From a checkpoint of a small transformer trained on Wikipedia.
Training: a variant of Adam for these matrices, 133M tokens.
Each number is 500 + 25 x the weight over its row's rms, rounded and kept within 0 to 999. Layers, rows and columns count from 0. Numbers have three digits each. The size before them is the row's rms in percent of the matrix's.

# layer 2 MLP up, 768x192, rms 0.112, rows 69-141, columns 96-191
099:483536483505467531541484496559536503551537504508484530529519485552492544481523524498466458484493488480540511523478515442457488510455466471525512467511493515474498483502493500502467501492518502502483536531482469516492489521525488509472522483492529519506488504474520468524489482471493451439
101:455457497496529501512485481491466476476504513526515491499506486488503523465482522507496509544581503479503464534492531505501488483507534476507524502529479514473499501469485509507515501483494482474453472530501470562466528490460497508528500510479481518456511479524542536512538526466485481480
105:525524518498489478530478486505534517485506459510467484489467540486500518506485456537493549521519543556490460521490500488503464489516524467491554463458499481515540500462502538494507476470510507514469507476448496459500520469456497471512497513511513487513499506474553532494467500467534519499
109:482508509490520469514480493495521538442471483489485467511497506507477496540493491496483523452547491456503479513496538513487511521530469491508540486455476492512491490499482500480495473494502482548485503517528530528455535521525498526477525492490457556484495463488533483543466510506516500480
100:479480528489527536462486503460502497481516473444494524500509523481505536492511492490548483477517491485537477495494462510458505507481511495503525532541510482460489454512479487456438566509483470482504497500475478510493490452488508484490482538509439495525509432501494506498491526497501509490
094:510507475491481482525512457522478540479498486483467483513489505545487491570542466471522467528487508502477460491503492521520494482489497467479476496472509535493503494488510493491503527480502479495470494516467526483486521523518503437523548517523485515511491459433517548452500525461481523462
104:499472553542468502484521451520471508470489452490496492510487495503507507496508502500476557469508489502499505530485520467466538449510487514558467539466503517516493504514489452505458497486520514489518515510506477500478505502494495491492551501495504537532471475495515499502527477471513451507
113:520456553501480549491520524482471511465482520478487545484514537518482554500489500505511493464480515504461471543501500481496528459482505518481467486499489479482494498523479450494473489513557463502493494503477500545541534483443516480503508507539490547509510477502504536487501496540462547493
089:502473494475499526524461471484468495502534518487509526520515481569487512500526475533512517507510492518471487503537513500461490458483524502487513489528508529476520513506450485512485502452512401497541502513505523501489514499500551512489492505527477508536484465502519492480552524485436474495
102:521475539512458480506474484486529536515463518479508540500551479521493522494537475522437471497496525514537502506451545498505515528519504506558512483515529468506532496499501523464519467435489483516487528536450492485456503501482483484526502524491495506468469507506539520522553452484524525520
110:520478550500478438525484527531512509491468487475538468514505499502499508507496511486501498500538518491529464524489479570556512542502541476535506506497482526505482470483487505434507508481483443493476550519515461519510526492525498465474545513515488494541502509497502464460501538500514466517
099:490482527503519512544482484511483520528479512511505495522486524494517497524482492476495505460487529535487457541498486449469481477505478523531499478468512532498560526493513467517512491482483533503500546511516436502467534459499524510482496487560463490508525447454532516494498440473498503524
075:509466543451458488463501502492511481506489486502472525519538507515542515508493524488522478461501539462489460523538519516519476528481473495509520501502495464505514473487464509519522546462521486493473475544506486500483482469498507532522478508500522544470508480468533488511500515497470534417
093:530480481493546446514515502500522505484494461490512518500492481473536541547461499470479521552506513521522486502518486492506506489564514482515482493499507455484519482472459424503489517488453555488462480498496473492495504514486495486473524513530477500458538496520509497460493526476524526501
104:496485490509491523510492518516483497488478467503442507489504531505499459461556490522477518525518499516475482486547507491537492515488479412472538540461504508504488474489502526490470476472498487496497473532482525533478520488447508498487484455497475514481529514525515516458501529520520484528
102:448472480506471479531496500480471519501518449430496458497530518524493490439546484494506472535511488512578478538481534499484468519486473495534550506481532505482509472450478456531497511490514527540473508542443519483472518537522487495507507459524510507493526526486492506505540522557517484479
092:528499511530523508484506462571548484489508471512481445497485534495534534503505506471488533448467530481464492499499523454499490496446515516529550525503426498505486462513502423500478518503476490472451491485536475529538512479494494494469505500511459532515521516491491491537527491506482516459
106:522509529496511492525524494500467502473524497485476489532522495538526504514474526475449440469471482500504490524565512505473492485514492501512435521539449562479567479499494486494465550493521502512512459530467492500488525499491505531469527518533480540538497476469517486469513512532480500516
105:518500496504510496501497497518495524454545480520464495467550506469508502531528496502458451484524508475493474538538513459467517536505494509487501518492486477506523474465531478431547506501524504517536501478509506477517514518506567487492492496532469547554517446500520535458499520493510500494
114:477507498438489481503493457524502517499498490493475513510559562509528529523507516486511521510477536532530515546516532473452508472521514501496507485520517474501561496512491457476526524504499509508526510551504476514474509493489480457495537500511472496471502493485500509517529470485528518461
104:462511507511477500469509464480503496526481518480519511531501518517540516460500529488524480479537513525513477494516488494520489438488487482506511496493512538465475490518492503541512513477483457552436481515488461489479492485442496521499507488523498529494491482507508584519510499543518549476
100:473478503520514485506450476486459537502516479461431544491570491516504509542477461472473495504485498523511488502469470474455489516502512489492517516457476471498498478467409497447502538497475493526500481529500491495489427496492497473486467458496484510486469473498493511477514518488508503468
102:496496490493477485483478468551534471514490495475483485586520516494497511530482499459477544513543511483523522504503548493554495492521504476525532487514497482479494507455524485504478560481460507478508550535441476473486497483447534462515545511522468494492490493463508488512508512513481493473
095:532470478524529541519522493524476529521514446505516454479483509491492553485504505544521477463511501488518491535536482499477509493466488537533518494471492509498496529462485473495495487494533482502525527486461463508520507449495542523480491447532474480503501488502525544519502481531510505507
092:520524480525512534484474472504528473491492507497517461500482500491497511525479541516508457481513526538511470528509518515494507518475497515520507505517476511483478489505481494474537552461504483556484519550468522512480488467512477507471542487494525500502503515472514517562503471475493470465
107:514516542480530489512497497518493536512482486473502484492521499549500506484481484505454470498497519503513481523470476512485521502506534453475507462472463475483516515504469510479458522481508489458503518518471449516483463484495497499484499495492461481520485486497532529492491489470510506472
095:479469534530527502521470460476529510510505512445526532516515490496517500481509478514515512459538543481511532523510504483480474505498492489562478535500512506506502504502493518530468506448481460515487465516449426510471504521450501510495559503487481489489480525493516546505493474528471472484
106:501468556524495510485523485520538493485435470531480496546515488529495535553503495447478519497498536497496525502502526549526472530548488502463529530477488495462521499482471493500543486501469485527487465492528519520477489515484479514523517456520489520465517477504543516494519490516502543489
103:505516482503493497519489525476499509497477487516472518498468560505495530516538466479504490504496508521539480519481484517522492484459492434493502513466492492484491468473524519497498542504464523509527520519496516545488462494457495529447473471503516535504489476491517528468539473489491496464
108:552493511511509533508502490549484477504468465513459462537536495470505556482476486491456490469514494502486531539530506491485522475502503504480485490496496526518506485471423470543500532505522475510520445511490475495515513513493519447443494458506508488498524525500521496465502501531522483517
099:458469521521448491487495489506468499461506535506528488525492525561503502523480473496477520513523512513510499511477516492539484527462511516531528487493478483507558509514504457496528512474488487509465492492463506535455499514482485449527492500499492483484477543514548525464515526511499515484
097:500545533527488515473495531513491469517504489499492497528534493498497496538504487480501520485525528471531506497504477500470489500473521524527484512543496492485472487484476523503492509482500528472537509498525498507520461504491487469471548496553502498523530526535515491482522454486510457515
105:445475544498528503532544508491510517486545482472507551503526534513540496499492467474466459496501500520521490502506480468494502468510515508477477493492448464488547508444493532504508488503487485524487502501536493534479486537465489517537498503515497501518540497480506490459465482525528495504
104:498513500482492484513509475530477492504500500526470493549529482491510544485512516509492521461490487489487504558522482496519474442533496499564488508501481542495457480450512450463459491519488476522532533488501470510523547502536516477490504483479508503473484498526546476494537440519523448531
095:563490535488436531502508483482477506475479479492495457500489519505501499467451462480462499525488505527497527547505527511413491506485493488516485478469486496516525481480472525498533492478493510520467501508483490523498457476488522521492520513481495480520472496509475521521468495537477506501
101:486524519476547517463499490506507497513510496513496505521500489493500508498503465506515556484546493519587496495514485493541530464483466481506500504522484473485517469500507497481499543478477481482468500500484476538498500472507532472529493535519408541504484487519497484559506531498478504491
097:492485502468488551476489494506534521547537451500502521520475484509493523496490530510504541508525527526494496556479526457502524539482495523495480470510488504509482511465486475510517514471540478554515547551477466531504499501488488469509530478490497502514466523504500549553502496526450504510
062:477516544496473489484523480517485479506472452537484495500491531488494548532497519527491494496507498487498486541521482484488529492502492471517492524528494494496509502483434458481489499476492483509490524519499474517514496485503549490512507500559431490470521494438523507484475526500486499457
099:537522547522524485469503517478469472502514494479510497531489538486498521482481527452507517526520532514506518500491562552549515529527527476508505509462482491476526498539483511512517520457520462522473507560505521477488530479481516477487506514507507513491487472514521474548521494477526484501
102:476502510500483542475501537555454538520494483487531511486512509505519555492502504516476480526513474495530504528480511521496497491481524530483512495538474483477518510493505505509475468481483493539543508504494481533481561477511481534501534532490504505449505474530569526514506453544451516500
112:526494542499521494488485511506506482492502496442510541488528502538549482483475498510508488475513485525508480503481488472489487451510521465479512494522476481480482502539470512497514505478493476503468514507493482541526459466468510464497520460564470528582486516504497529497485478481484482480
112:482467509512505513482462505496493458485494534529463514534589505516508522485499512540499472461508524514491501528545524484469512470522523497483478480531478504474504453522483475455461540459464469496467538506517496496509470505485484537476495484523493544503483484525499510523478522491501499495
101:492513519510492500485456489463475466490518473499467507490517515500485472484495502497511510467501498517505448507533480475517522487474519537471539576480490470474518494486480458468478515522477483480489490516490491467535447428507584506442507456542483536504525456453505497501490503477522481488
112:479512531513492498503502478574458519498551495499473524574529516567567555493510507469492456464477472490476496554536511530489493469535497510533533525486469493492515499511498495504504482505500482456447526504500493541476517527444517512510516477491489488524476492529491495519501509499498511484
103:524464495497513529525492492488488502509468477507523461563517513503511511555526496442475465512510515535494481509482531490562444504535494510511509541472458510415500509508517504526498519501512477499487526539508515520455501506458507512517535490503499506511493472501520515504514485545473514461
105:461451535508534445506497533514453523525506461497481472529485518537528504493541465495497505544485517532491503525532467494525486459514511446538497502480486488495510497430469508527453485489467461525486543519489504501503482500519519472518510483492529468500489503515532486464509447526509501491
101:497502487503467485497496498509483506492501515526432477517533530489480503472529515520502499500465497483502478561514495505517529536535494526511550508485489466527528497485503479527464491516527502489524523482506505481469540487465513527482554513494500520434491490514524535454502486536513464506
101:508469482485495533503515525517504458527505492491509493537511510524515512574476438442535546519488520531513509484529508500516488519484507506498493545500517417485521485467482507481509482452503500475465493527502546543486485495458522461487493488549505536457522423488487496502500528508481462478
096:533460541518485477520535485555491505483548454488495451523486494493517472513571490478468540446479496495522495489424493503532473501527436447534506526470491517515462493452516514514473482481482490538493533495467509479484518481484530480493523485510550491531513473493495469487491487452501454499
095:465519508451489514502498482540495477532493480496502512492514498494488522542500470473553476460494512471533497500506527491544494492474498518463513514549498550518515419474481482549509516476467516525507482496500532500491493498506525504490514482514509512483478485491507472475498496496497499514
113:504476502490482536539539499487527512494537488442477501507495510491536487513490493471446517488489563553477479549523518468503516467471496524510469489503467507451478487497496480494525545495536513499506511510507503541516506496479496493507516483509471525485483497511504551541499477487496522459
107:465487504511505492470506483499493509478474489514490502472515494476475467474530532479460490517512481488466491535482534493495500488468475523508469529493487511488479483496463478483522481509472486466524520511518484498498469477546493455469538438497479517508483485440514499536497500498444501485
099:495467471512486463503486466504489517470524480521516540539487493492511528512517504524477517522551496515507454541498480475494483517528520483471499527465490481530475511520462438524521507483484521509472519517489474515453466461469536490502487469495482483478503544538515531531494494495495491496
090:458496496508457476506482491485465462481499494517514494506528477551530541522501507521528553477502499505497504535468508548534493460479515489509509458475525484502503503478501500520494502478514446488495546489459483504507519522507518506499477484484498506478477532511576526533532460497484539487
103:477505498494470488498476459536469506504559510505493514516512485541503517494528494502468550520499482488516530537537533455487509484493514523456474436481495463514497523491442483495500495484522518482443557495471479519484515475466502507515538531499505510531493509497583478519532469506495475481
099:463447501539502512496502504519512518457535486523495525546504525493509537534501514505497484520536554526513495493534537471552529482522491483514528533464502509525481494497495483487506485455543502468539494519500533498514473526466484493530501495499521511501481471506538495470507516501505515468
103:494494514514445507514539503516516497471506486524490519546549507492453517478493508468458488500495534498542505495521454527494481474539491505523518521480516539462519469479492483506508533447553477475513491522469470501479480485485507521477479496553468504487540496479503494504516496495502517464
099:471505537457456477482515476588494497507483538507495503518540502528500479490509519493453498507455535503525488502528508472484512490515473460492495491504498486476537474422496514538501511484504499525492438522482497457467480483494521524491504498496490457450488478484508482478501471514506484495
106:517516511435497466488504470549498525463501472485496445502527498518504475506485481490481530512476487489477504524520532459515501503482484460437502500533472462518527486523502502490468527516471512483538476485470506499478461494531564494518502482552513586518508468503511479442538484509481485523
103:517497535490472472524529512502521490473502476501488537473517562482487502463518502485508484504525487522538489526533504503490550484480535455525508521534469515469484468490477501453488550493498515465517551507459497476509497487511485491479496494545480570519459498558496549529505497460475505470
100:509525507488483502568500494513479528504460510527455495500514505506488512493508435472481502491487535515478482536515512521484493508489470483467543480503472498523569515502529456485504514473486532534484539490472513556494525500474486499475496507494497496469519477523528499489498472474475514490
100:491460498476488512532497438532506486523486501487479516514515491528526540515466504498473555503510482501466501545532498510522481478485497523512534490465450465525505513485488428473530460508479493427451492487497512492511554535475508504495531508497486481506451479508534496547463476476490530498
117:519479517449509456531547508496493485500494488497509457499522534488525505508479477485451486450538538545476501514542522518488518485463473508506467510508471492532485483453504464491484506480482497546526506492484470493503467499445513470494481519538490509522487479494511483512471494512487484502
099:523534523465528514540505519535509529449507479464510449502545520515508506481488493503478453476523519444487504512542472504470522533502498505482506521500498566500580477455524472461517506450510499476486500521511483514474507470477516510498466473537477513503471449511521489493501544525477543502
103:507477511511480471511484511509530545497542489490513517508510469545476541482528505490498540504515544545494511516481525501473505457540499506525487505467513476519502514533468465530529509443473492525522504515500524554485527504499501462546506477528506552516502513523509475502511457532456531503
101:492480502480468504526506411532462503517539481514489529534504489493496506497529489482497494538508565495491521503468526503460496515488515490504521477466488479481545509505503457485506517510545502496538486528468501510499504519485532475513500504516517508486499471490473528528526442510496477481
098:493499524482514488497494484500497505480482489497500477541529510514491460543494474433497541457546519481505457493519534547512480520434508482512526527543494482490496526529487425506490523516476480497470494536501522503541489475550530440468496473570509517506529525481497480481525499517454502487
100:506503517507507466481520500512476519542453499475467470519524489471466496509532471495553519483504517498525500507465458512490543519511487489536497509521507505495531434483527466494503505476516496470495467555475449503473467511503485499519521465484445499447533492507506499473547527511508532495
105:439500511468465515477511464540467505552511503497459499478488506494519471476524541519436493510503506488522489544463535483520509505499477455476514526502465548504536450510479465481454486506492528518473501501478502495484446486505493500469494474483497482469483537467515460489495496526507515470
114:502510501488541525494494496505506529518500464519522474518463496502495521499485535465505476482550467496539430534511498481518493509471519494500508458503483469462499463463511507487428505494464524475485525497512470527496531446501520504454548531517505509533510512475496512526469512490474485489
101:480473528476469492497563500479507492513501467495507508483474509511535470521524480509492537476573514502541503518478486505504518477497457474542458455491503500548477504504514454523503504461520531479504510514456480515489482521501503494458481473521477511556538482457524534527545469465483507472
097:509519488469474509484519519504483471484502494512484542516513539495495487512492517467496495515546503531505499529565515480501497494529494478492498498491459471533535506532504502507503550506511504519460464532518500496517472516487497456487535501503483518488501484498493533488470529503519539433
055:470490541476482517500519439520511489493510513513503492554512533539550534514507501464498490518488544493503483531485546506516467490508497473523502506501473510507515462510487486514491511468505479513497486555507431533476519471518529479499511475505516512525480497466546532504543495526485511484
# layer 2 MLP down (transposed), 768x192, rms 0.106, rows 69-140, columns 96-191
102:503484570546526530513509477528511521486495490512463486470546512476465493482525524518521439488486491448491512531505522498508512545468514494520443528484490501502492513502458511534551442499481509512503480508510499501519509545485507528513494419511510492502503465462508464542495545463511500492
101:526545510527523447480460522489500527515464476587486454514453441505498496481456550517467471496514486529535503543527534497495533507447520496476524484548500509521479503478504515539506528468517471510525506524485482508491473496447494507500503496511502493446488545501489473548528541477517525510
107:520493528486495535496514487552480526494473513500516450496475510478442501490499510497490501527538517507495497509487499529518515526510523481456468475506532514538514482523506557473532478505514482513483508485436513487492532497478449481523507477513482477506494486458508540516492531524483519511
110:512487497514474547528536523447460506506482527536506514511492476433478460518530468481486517522494481467484527489465505528482518467527470480523502557505500514485510513491558506507518496495498535468516472523476473491511490528532523505528482481496455543496499490519513490486482438513459491512
096:503503467487479506497438469496506490496476485490529466517497515487528512484488484528495478512471549478487540529501490558518503526488513508513466441515534492492488482508449507489449507491487510501475502450473498484456540474516502528534440546490510497521510462531492531510473541466537488523
098:481528435514505523529502498490523479515478497529455464491468511489496478487560485461514453508451463510473549467500504497497527498479496482486477496528566511495508511502515518485530491520536501521512443486472536523527520528492520503513498483529517478469479518538508497535446509516505486518
107:554502509536513465493504502507463477530497446505486549473486494508450503515487540490515512491513474475480517510483487492514518505528507498528478498464483456499523540488527492472545504498506490531533474520564483541477476489483485473533550484558513488506504509517487479540552502495509473519
111:532502494477494485520486490473530458559485499505504533523496505505544486517505509500503508508464528501478526519455486449504489489518471531507472495520458508500500503531484504489499475483520485484516503492510488487476488535494467505519483483528556546497481531531522517509473508489472507512
087:500526490502489476499483517469505511483467437495461470484470455497498515508466462546514474498515508498473454487498467518501478532504525518452518506515498488464505498492511520496511542483464500507500512499492483501551472531521445520487483515526499511533502540494489466466544538504497506485
099:534461504526470479512513490478544481497494513491487494475481456456505497516498487523462530532448492527502516497497498525512467505464512537520479510527523462458512498500478501497508467494491527490497508490436485478480530485506502466486427542491505502518511515487502499492506447473503545536
107:526515520479484499508475542490538499464463497485533513527476534482473529537518516540484504509486494457511492488498557556494461534512548505496558493514501487529503469516494506485520518491450478480538547501475504498514548499490443525493468503511498490496454514489498540495485462527507537562
098:508483475508510502486521517503453478480522458539475516540498520504469442533506504485488453465478515553501477485515512505488480500489451487480497485538557506481464468527516507521466456509486509462480513506500488488469515481516492496509529466559538528496541516491505496492474434486531429476
058:485464513481495514494497523480487494553502471484529503487492496481505472451521546514498480500505540472440477454511505527502471525505529478444543539462522451497470495524520522520515541518528525464525450475547501492509482523444467535529538518460510531512495502515544507496506495479476520515
096:506520471570511481527474490534463495526519538496510509482524460498506574477488484471538501501456494513508513503554500468476505510499496479495525521497467511486513542487470466478460487544497471517476493493486526482506533483499515472451517501484559502461516497481477457521502462463507485509
101:490480495537474507480473529497512511510485500505482482541482478445488442488482512525492506544518545471464473483496456479529521484471510478469549477472467520532510496503561509501552495512498560503485548544503544543486496510513502526476477522538482534498477505508514502545513487513486505494
101:461480480506469518476508495512419504559489508479503505448549474495488517504468523491510487470511513524502503528511492502477462462494492532516520496507476492469450537523463502483516528438540508499486522498489541506481487510528534498516535476527514493478486480486494471503487493464486523502
093:507468523468487460477550502480491468557504487498522488511506509499514527464482462491532486506474483537462456531463494548527465492495489540538528453533455439500516499478483498513493470487514489467511477520537507538511522498509498512463472522529482491529482519504527492470505520493475522522
108:471465474503510508462531519470466496559479558516493503511478501511517487537479518500503454495459498531497524482465460488517484472511477471502503471498524558501517519510522513511479515499487536501482516469513499480520545434476496500503512505502490485517497492504484542449498503556499468529
103:501486545511494496537485477499477532507536473488493510506515517504525483495475516488466485530537474493528517494508509503513495502475471496530509514520467527513491502498471495489520480524544513519515502498510538530463520508488456455543485511497510476497471495489481475530561499477495523473
100:481492472488459486478487497511437494483481510513531521460552521539520525483492480487516504504503485512482530506494532507493495524518499527472495486536478504557457531463552487496526498525539493515480430475476502490481474477487492501514522532503518501568499469522471489501470526517456537499
101:519509504496542479510521488461487494509545525553520510503488512485504489470523457550508499483480486493529504487508493519481478531511537515458515499474512469469519515471511497510503490496503468448487481494486472523470517517454499528515490488532482521479495486539464503486428497499500512532
098:548525477526461512503480439489485451491515475513490483535496498497519498480492482528443484520490513501485469490492467496533476528499554497432487504532465465464499487546471539460461489488451480476498499507498483469491483480514460478495443517502491517509496510511470520480468511463517493488
102:506497477530521473517504501504523489510509530466523437516554493525512518505493489546509496507469457472502478508472496477537531461521520536513524485527522491492486488493489479556469511522524533517492542481480471465480459499506503497519502526506494541509463510486472506467492502520488510465
099:512494481525520520465478480491501475476507499496531514522535491517515492505507542535492494492498477471487513470472527472491494517478489494438491467507532511510551468505524514517486501505555473514496508498473480480511515504537477496482474482503543483560504513491531500477472492495514492459
096:515486466508508536469503478523473465510505532480519528481458493499479479515509468502462514513494513517486511530528470480483483508513475516464520487490489514518500523524473524531538541486515433502482504528469492521501536449505478526475531518544542531534466508518501503459504538481504477494
108:524507516472490523558521502495466493499470510493525454496535519542489511489514498538491471488476480516539527468506444490520513552480493471485508445508509521516465534514465555526485510527528540482481526530466470546476490492508492546454492495462497499505511512537499522529522497494516523481
098:497487520482503470497500522499521507554510508505490543497481531481478508501511524522515464518504491493489460498513539461537509514508499493511556465492532459522531477466505454502512461528464495494486509470539524520472491492481506484487536503491497560561488525498511463456487525466515536495
107:529495511512470522492501477528478497504512503478469522475487460462504523503514482489510451498494502493471497508495514548502539517506515527516486501491504494495504522516431507478509490500475535511473495462489542503498510491537476516568475480520506497506486473461537500492428512501490477473
103:518491458469495492469515494514497514479518485482500476512510512502502514509501460468496510555521519521515484504482464483517476516480526459500489541497466480483479456481519487536461570485500509465462525521505518481507528517534475501505467498501500546509495509539523487509522507478490487455
103:533475500515504504485481486499475485530489503491505487458504499532514524529446546498498498475458477469487484474506508517493481516512511509504450519525490500497536508458506491539501513518481484492539486453560497498500530528491473492527512529516525473472520546506461517534460505496473521488
098:506489508492501488553473539519542470511517515513501499538461536444461497502504479528499458471502515472504503538548472479522526525482515472501522446490489519494547516556501480506490523529478493498485484464516544507466508498506492503482510508487559490477500494502522516472517523505524525494
097:484502520496537496498523509513485476464554509498484482489530508481488521526528519503504511480507499423476542505490515510482459466492480559489494472559503528541499508516482480533514488496499505519511513509514514512520481522531476526472536515511456502485518499512521529532473456494497465495
103:478497514523445504456472514496556499504524465527470491507476486525523519489501510503469502487461526467520454519476487539497509498502481486541528494513462477507474472469498506476526488572504518522481490487509487468466501490514484497479479521490501519549525533492491509489471494493524477511
104:540456544540517510528509489500515519512479487502535473492503519482469483507504517503495488474458470460503532463481476502510465479510492494545468489464545514525514510444452496426513521496497520506550501505540527462470532479496495510504510519512518457510514454516478483502512486479500479515
096:499482554481468534491517478505565515466485516499464463499496513532478523498483498531474500493496501542480485491498530499469505516455515466488473487480464494467520481496497554487549471454463525512471505471508532525487453490488521555468499508496470514521472575525518515497504485483494514439
096:490518461474496538486514510483462515484537501473548503524505531490509503503561538519500474506478501492559483469497550482525476487496486523487451471540537495482515523497494478536491505505528504499497492498451458461546461544491504517491483489535519509531478523527483527504490465473486545523
103:513465458500507486492498448480503514501462462490484508473465481478489461507468500559526522503502530513505522527510492471497522481498497490493491538501521462531504502490482517514493500524534526506514496476507523514518524495456472465526494519465552497452487483538496498480523520500499472519
046:521502530487464510471508556491512495510472525503500491496518495481506484485498482522495499535526484475505482490446484548520481508495481512481492487523473515490526552518452536453518499506522522482510571478527531526493471526534504503468458549476494483531491528524445476529496517480470575506
101:516521459508484503492497514467474464519496544506467548492477534463497487538533525487508471550502518525500511480495477505504516528508501503475532456517508500464529530497522495480532482502507491495504530501547490536507445544488524501512481528515495521510500545457495508476515443489491519502
104:529519522498500544536462497508492528504481520499505488505491513496483468470530512471483519498491525523434512494442511479482488495512495495505517527469512511513523471486497529452511534473525537505510508514501528517525501518472436463488499508517551472432531487455498524515482477513451499475
102:494456500470481527467501514537501492489507500457482487496495526496483523502514454544489491518446551492462544522497429471491466465489480477463475441480482497505473506513523458494512485463521503563491524449500475488509501507492475507521514526509510505520461503499515500531490502479529516492
109:552486507528496515440523477539503461546478487541512487495486516501552483511490542521524521492458518508478492442485472528487489507518522479481470536478494477483536502481505520439508491502509476492480557496532493472521521493514517508499473480449491488522491508490488449502467516477513481498
105:483509522533505547557489509512501480490491490549568536509516467493519504523514468483490470526509428524509486484490530506484520497540489494463529508496490448522505495471487497509517478511504501446511503478533484502482523512498523489510456524485507545554462483505464494517521486505520475525
111:492492530506555532487509537509494551519481491462471488480517506467510481517477502488554496494514504528484504490472512461509519492507504488466503542502494517506495524514497471502489493501494532502519540462446515500558482515469496493506497490440448527452488475522468506526516533489473478552
102:540485478515520496444494533498528561499495470491524458500523507511513525545522486506489513551493499482505454500503453529471515473497554523487488503454514511503498497514496514486497505512483516486490556534482501460486521476493529487534515478531493454448504478510441506498487503484530463499
106:497466530508473462473498513480520493519536496459499495470509523508493507471511494508536494518555484525485501485476510552477493477532510505516499496471514520534469503517502500482480505473475468491479493531507494486491496483502447541492484532491514479494527466498520512503459559505511486544
103:473480512508462475523450475514490464444461506531471524502488535500492496479508499462513529520501488471478503520523470488548504513542517485479480542504504512488502508503506488500501494511486511532526509498546523521482496506500495552511536532529506485538459533555472516493533496500500479558
097:532510468478479519515514511508495490502500541472502508509445476505475485517500490520500479513457530490496538489489526505507524529453518539582508493500559487501508491481531521550500537516520509508528448517487497519487479510438470488471517478545521496539522473495488514544496457570516500502
093:519495529517527468512471454523455480477492460505548524473513514508489531529550505468559514512484504481496477514473515482516449492546498463485508478466471483507497507482512488497512459542539509507518485489503491505498468471508543498497486478508509513502463516492511476508499509474458521486
096:489514516484544501487502484483479521492487473442481478520477508508489493499496507496477515578525551510501499509510499487501472456483502521490488492518461544481510489471521513473489490496465467534490498472501484510552510545497492538501486511508519491542506476512469493524479479489473486508
109:467481507473529512482496491453478541480443505508511530474495455545496493520516482497513504517494501468503495487537490477496519438552520487518521479505442436528488503552504489511539487496534499514490455461497512520490505493488544577503515512534499487497471505492466514498485510506476479462
106:476500498461489493455539517481508472523492472527515488495482502524535491506451481491454508552496535527519490529470493472492485502573467491523490498496473511488508486504484439488514490523482533494502551526490562533484537468528487494481499487523519545502491463546499531488475510502539530498
101:492496470514533488513494521526487538506474491509479475502513532508481543519444539562505526485506482509490520517491538465477533516484502493485489505465541538520521500487522487536484481472499484594452514485522520477493475448473520523465512512479538476499482460507529473502480506514536536496
096:535481480502527492466509539500518487524503482495505512495447509488507497500492455510526528502502541502505461518528475509547449490508536492521516521576472512512492457531469468479478528499499505469464542486500488496508483485488490507529435542494455505527477529526486481479521498481564476514
106:504490471483492503497490528491484538501518529444498486468489474561490472485509524493479479487525498514459468497460545502485534480486490504506515455482494494512456473509487469485504487452473494514486535461509486472483551487518435508534502498485510483474532504460508495501512482519498478499
099:485509522545523478496523500474473496508483481467501494472510472466471487514513474533501474484507503509500518486512522507502506517473442515521467452552506491522570565496516516468470495479516503473469512531493487512522520477519485474506531436474528494486501477563500501495487536445505493500
106:512514528530527487474467526519510502536484500482483504519485525477517485481485510517519503450531486496509544530531464542482480500487548529469483488508517499523520487532454566481513481519472471448539515487503549504539518509552528474515474526502515509501493481500537477487531510492515477508
100:477500521487481492476538516511500488477495460521504459489529487463501501485470508491511487530453489481504502497519492496562446538493464515525516469506474477525460483494486502532513519513484556494475512490492494454486490492508538472498464482474476482503479481498516460546497525463516504500
105:512474508505540486507486508459460479499482507478505452462479476532500469470494497515476506490419488494510507504462481471502481510468532481500462474555490477527473527489460556494497500545504522511466519449516452520519509545509511488521476515454521489494509524479508509493509492525507515524
100:457502487463478503536486512482473528491508460490533490515500513529499475534528470494515492504501468515507480484493494508487482506509529488488506486527451464535486468483516491467530486582491525509474493513490510505529535532504481451456496480521502502514510518528493507497475513442505551482
101:458486534507501512534551534488525476526528506467502501508522501495452523468517503494533533462516467474454529527436500470491516478523470475507535441533493509518483490518479485503451460526499518541514510516525493494519489485499482496501520489468509481470484452538494495504451499517501450480
101:479492462502490533490461501496467513508486491511533497484476553501546489480521541503480525494520489515487513531470464477491511511473490516464553487479512533529469514485490506558519455500514482491505482497485514477509510549466491474527544503538508435535518489522475488504472476495512508518
116:510492548499500491512524540461479494529475502508498537453510471490476521507500485496506482487516534531508500497509522511533480527490485467519479487488438504522516469518498496534460522491517486518469535496491499513510501489488481499494474493480482549488507500498495481466518481526483465533
098:489500536512502503514521476479480530494507504536481495505528478474529507525518520511524508471503489425511499492523522531481518509550476460472491511524468510532547472496480517479504507501495463492494502496483468449505513475516498505535500448498481497541512531548520486542529543512495475445
103:496480504506491479454502520492511505520451517497527524472564455515498534478538533499468546535500477462470463471500510487478544500477485471501534505450506471473505502478501514492485478512502487513491466555516512479512473463503517512482496492504500474525433485506528467500504478502485506542
099:518494520496517469478468496559505496527543455518490486497481492500501462475478479500472479517512499495521542531505510509515499441531571513503492521533471527546470505516521532528518480548534469498485504472510509472507504514528450460507495523466493513492474501498485523496507480484510512553
094:520470529517528540487518534514497524488462467507492504512514507515504501488520477499502498465454465499487509420501496494550495531526498487496488505532487507506518533466436558499465453516518472505489465511446512515513506537542492508503449464533504510511478493487488484484481531495469503480
103:532456535545505539510495464494510522536498508489496498473496523505509467477506467475510495479492512511488506471514500466573480481521496539517449512494485544509478494500502473449525477496537517494484486508472496478491471531454525450530518483521470484485519498468470494518487513471466526505
106:540518468506501491478518500450511461447515516499433459512484525509515475522503491513479499486484509496493530491528488480488482499512534479519508487533502532488484477530479527491520493471453498482483524502487516536475522492538506528514492475456500516463506490586520498514512510489497510455
106:503502486433525473470501481495471490502479488515551495499481481577490491487500461500490483547501522536491487476512516497472470503547489500473525439522464491527526522543516499488491472477474525525494508511479474516486542484469509515485551495508557492494482495553512482496512435499473516503
101:547503507536495473511503525528521498531459492510492523505528486469522471530469571542542517488540487495492469463467536498481499550534506488524526491513550479486476469471466492506536498466492544502538470501521493539507492504483467471510489474501513482505559508490515502501532471512520474519
092:469492437492478501466530515504476481519472495551492515486503511509556540498479518473552535518497438512495470474481478523489520509486502509449521458528458503526506500510477521483514507480494488523460518475524548498524523481488509462486474541479507495476483559514534465498503532501499522539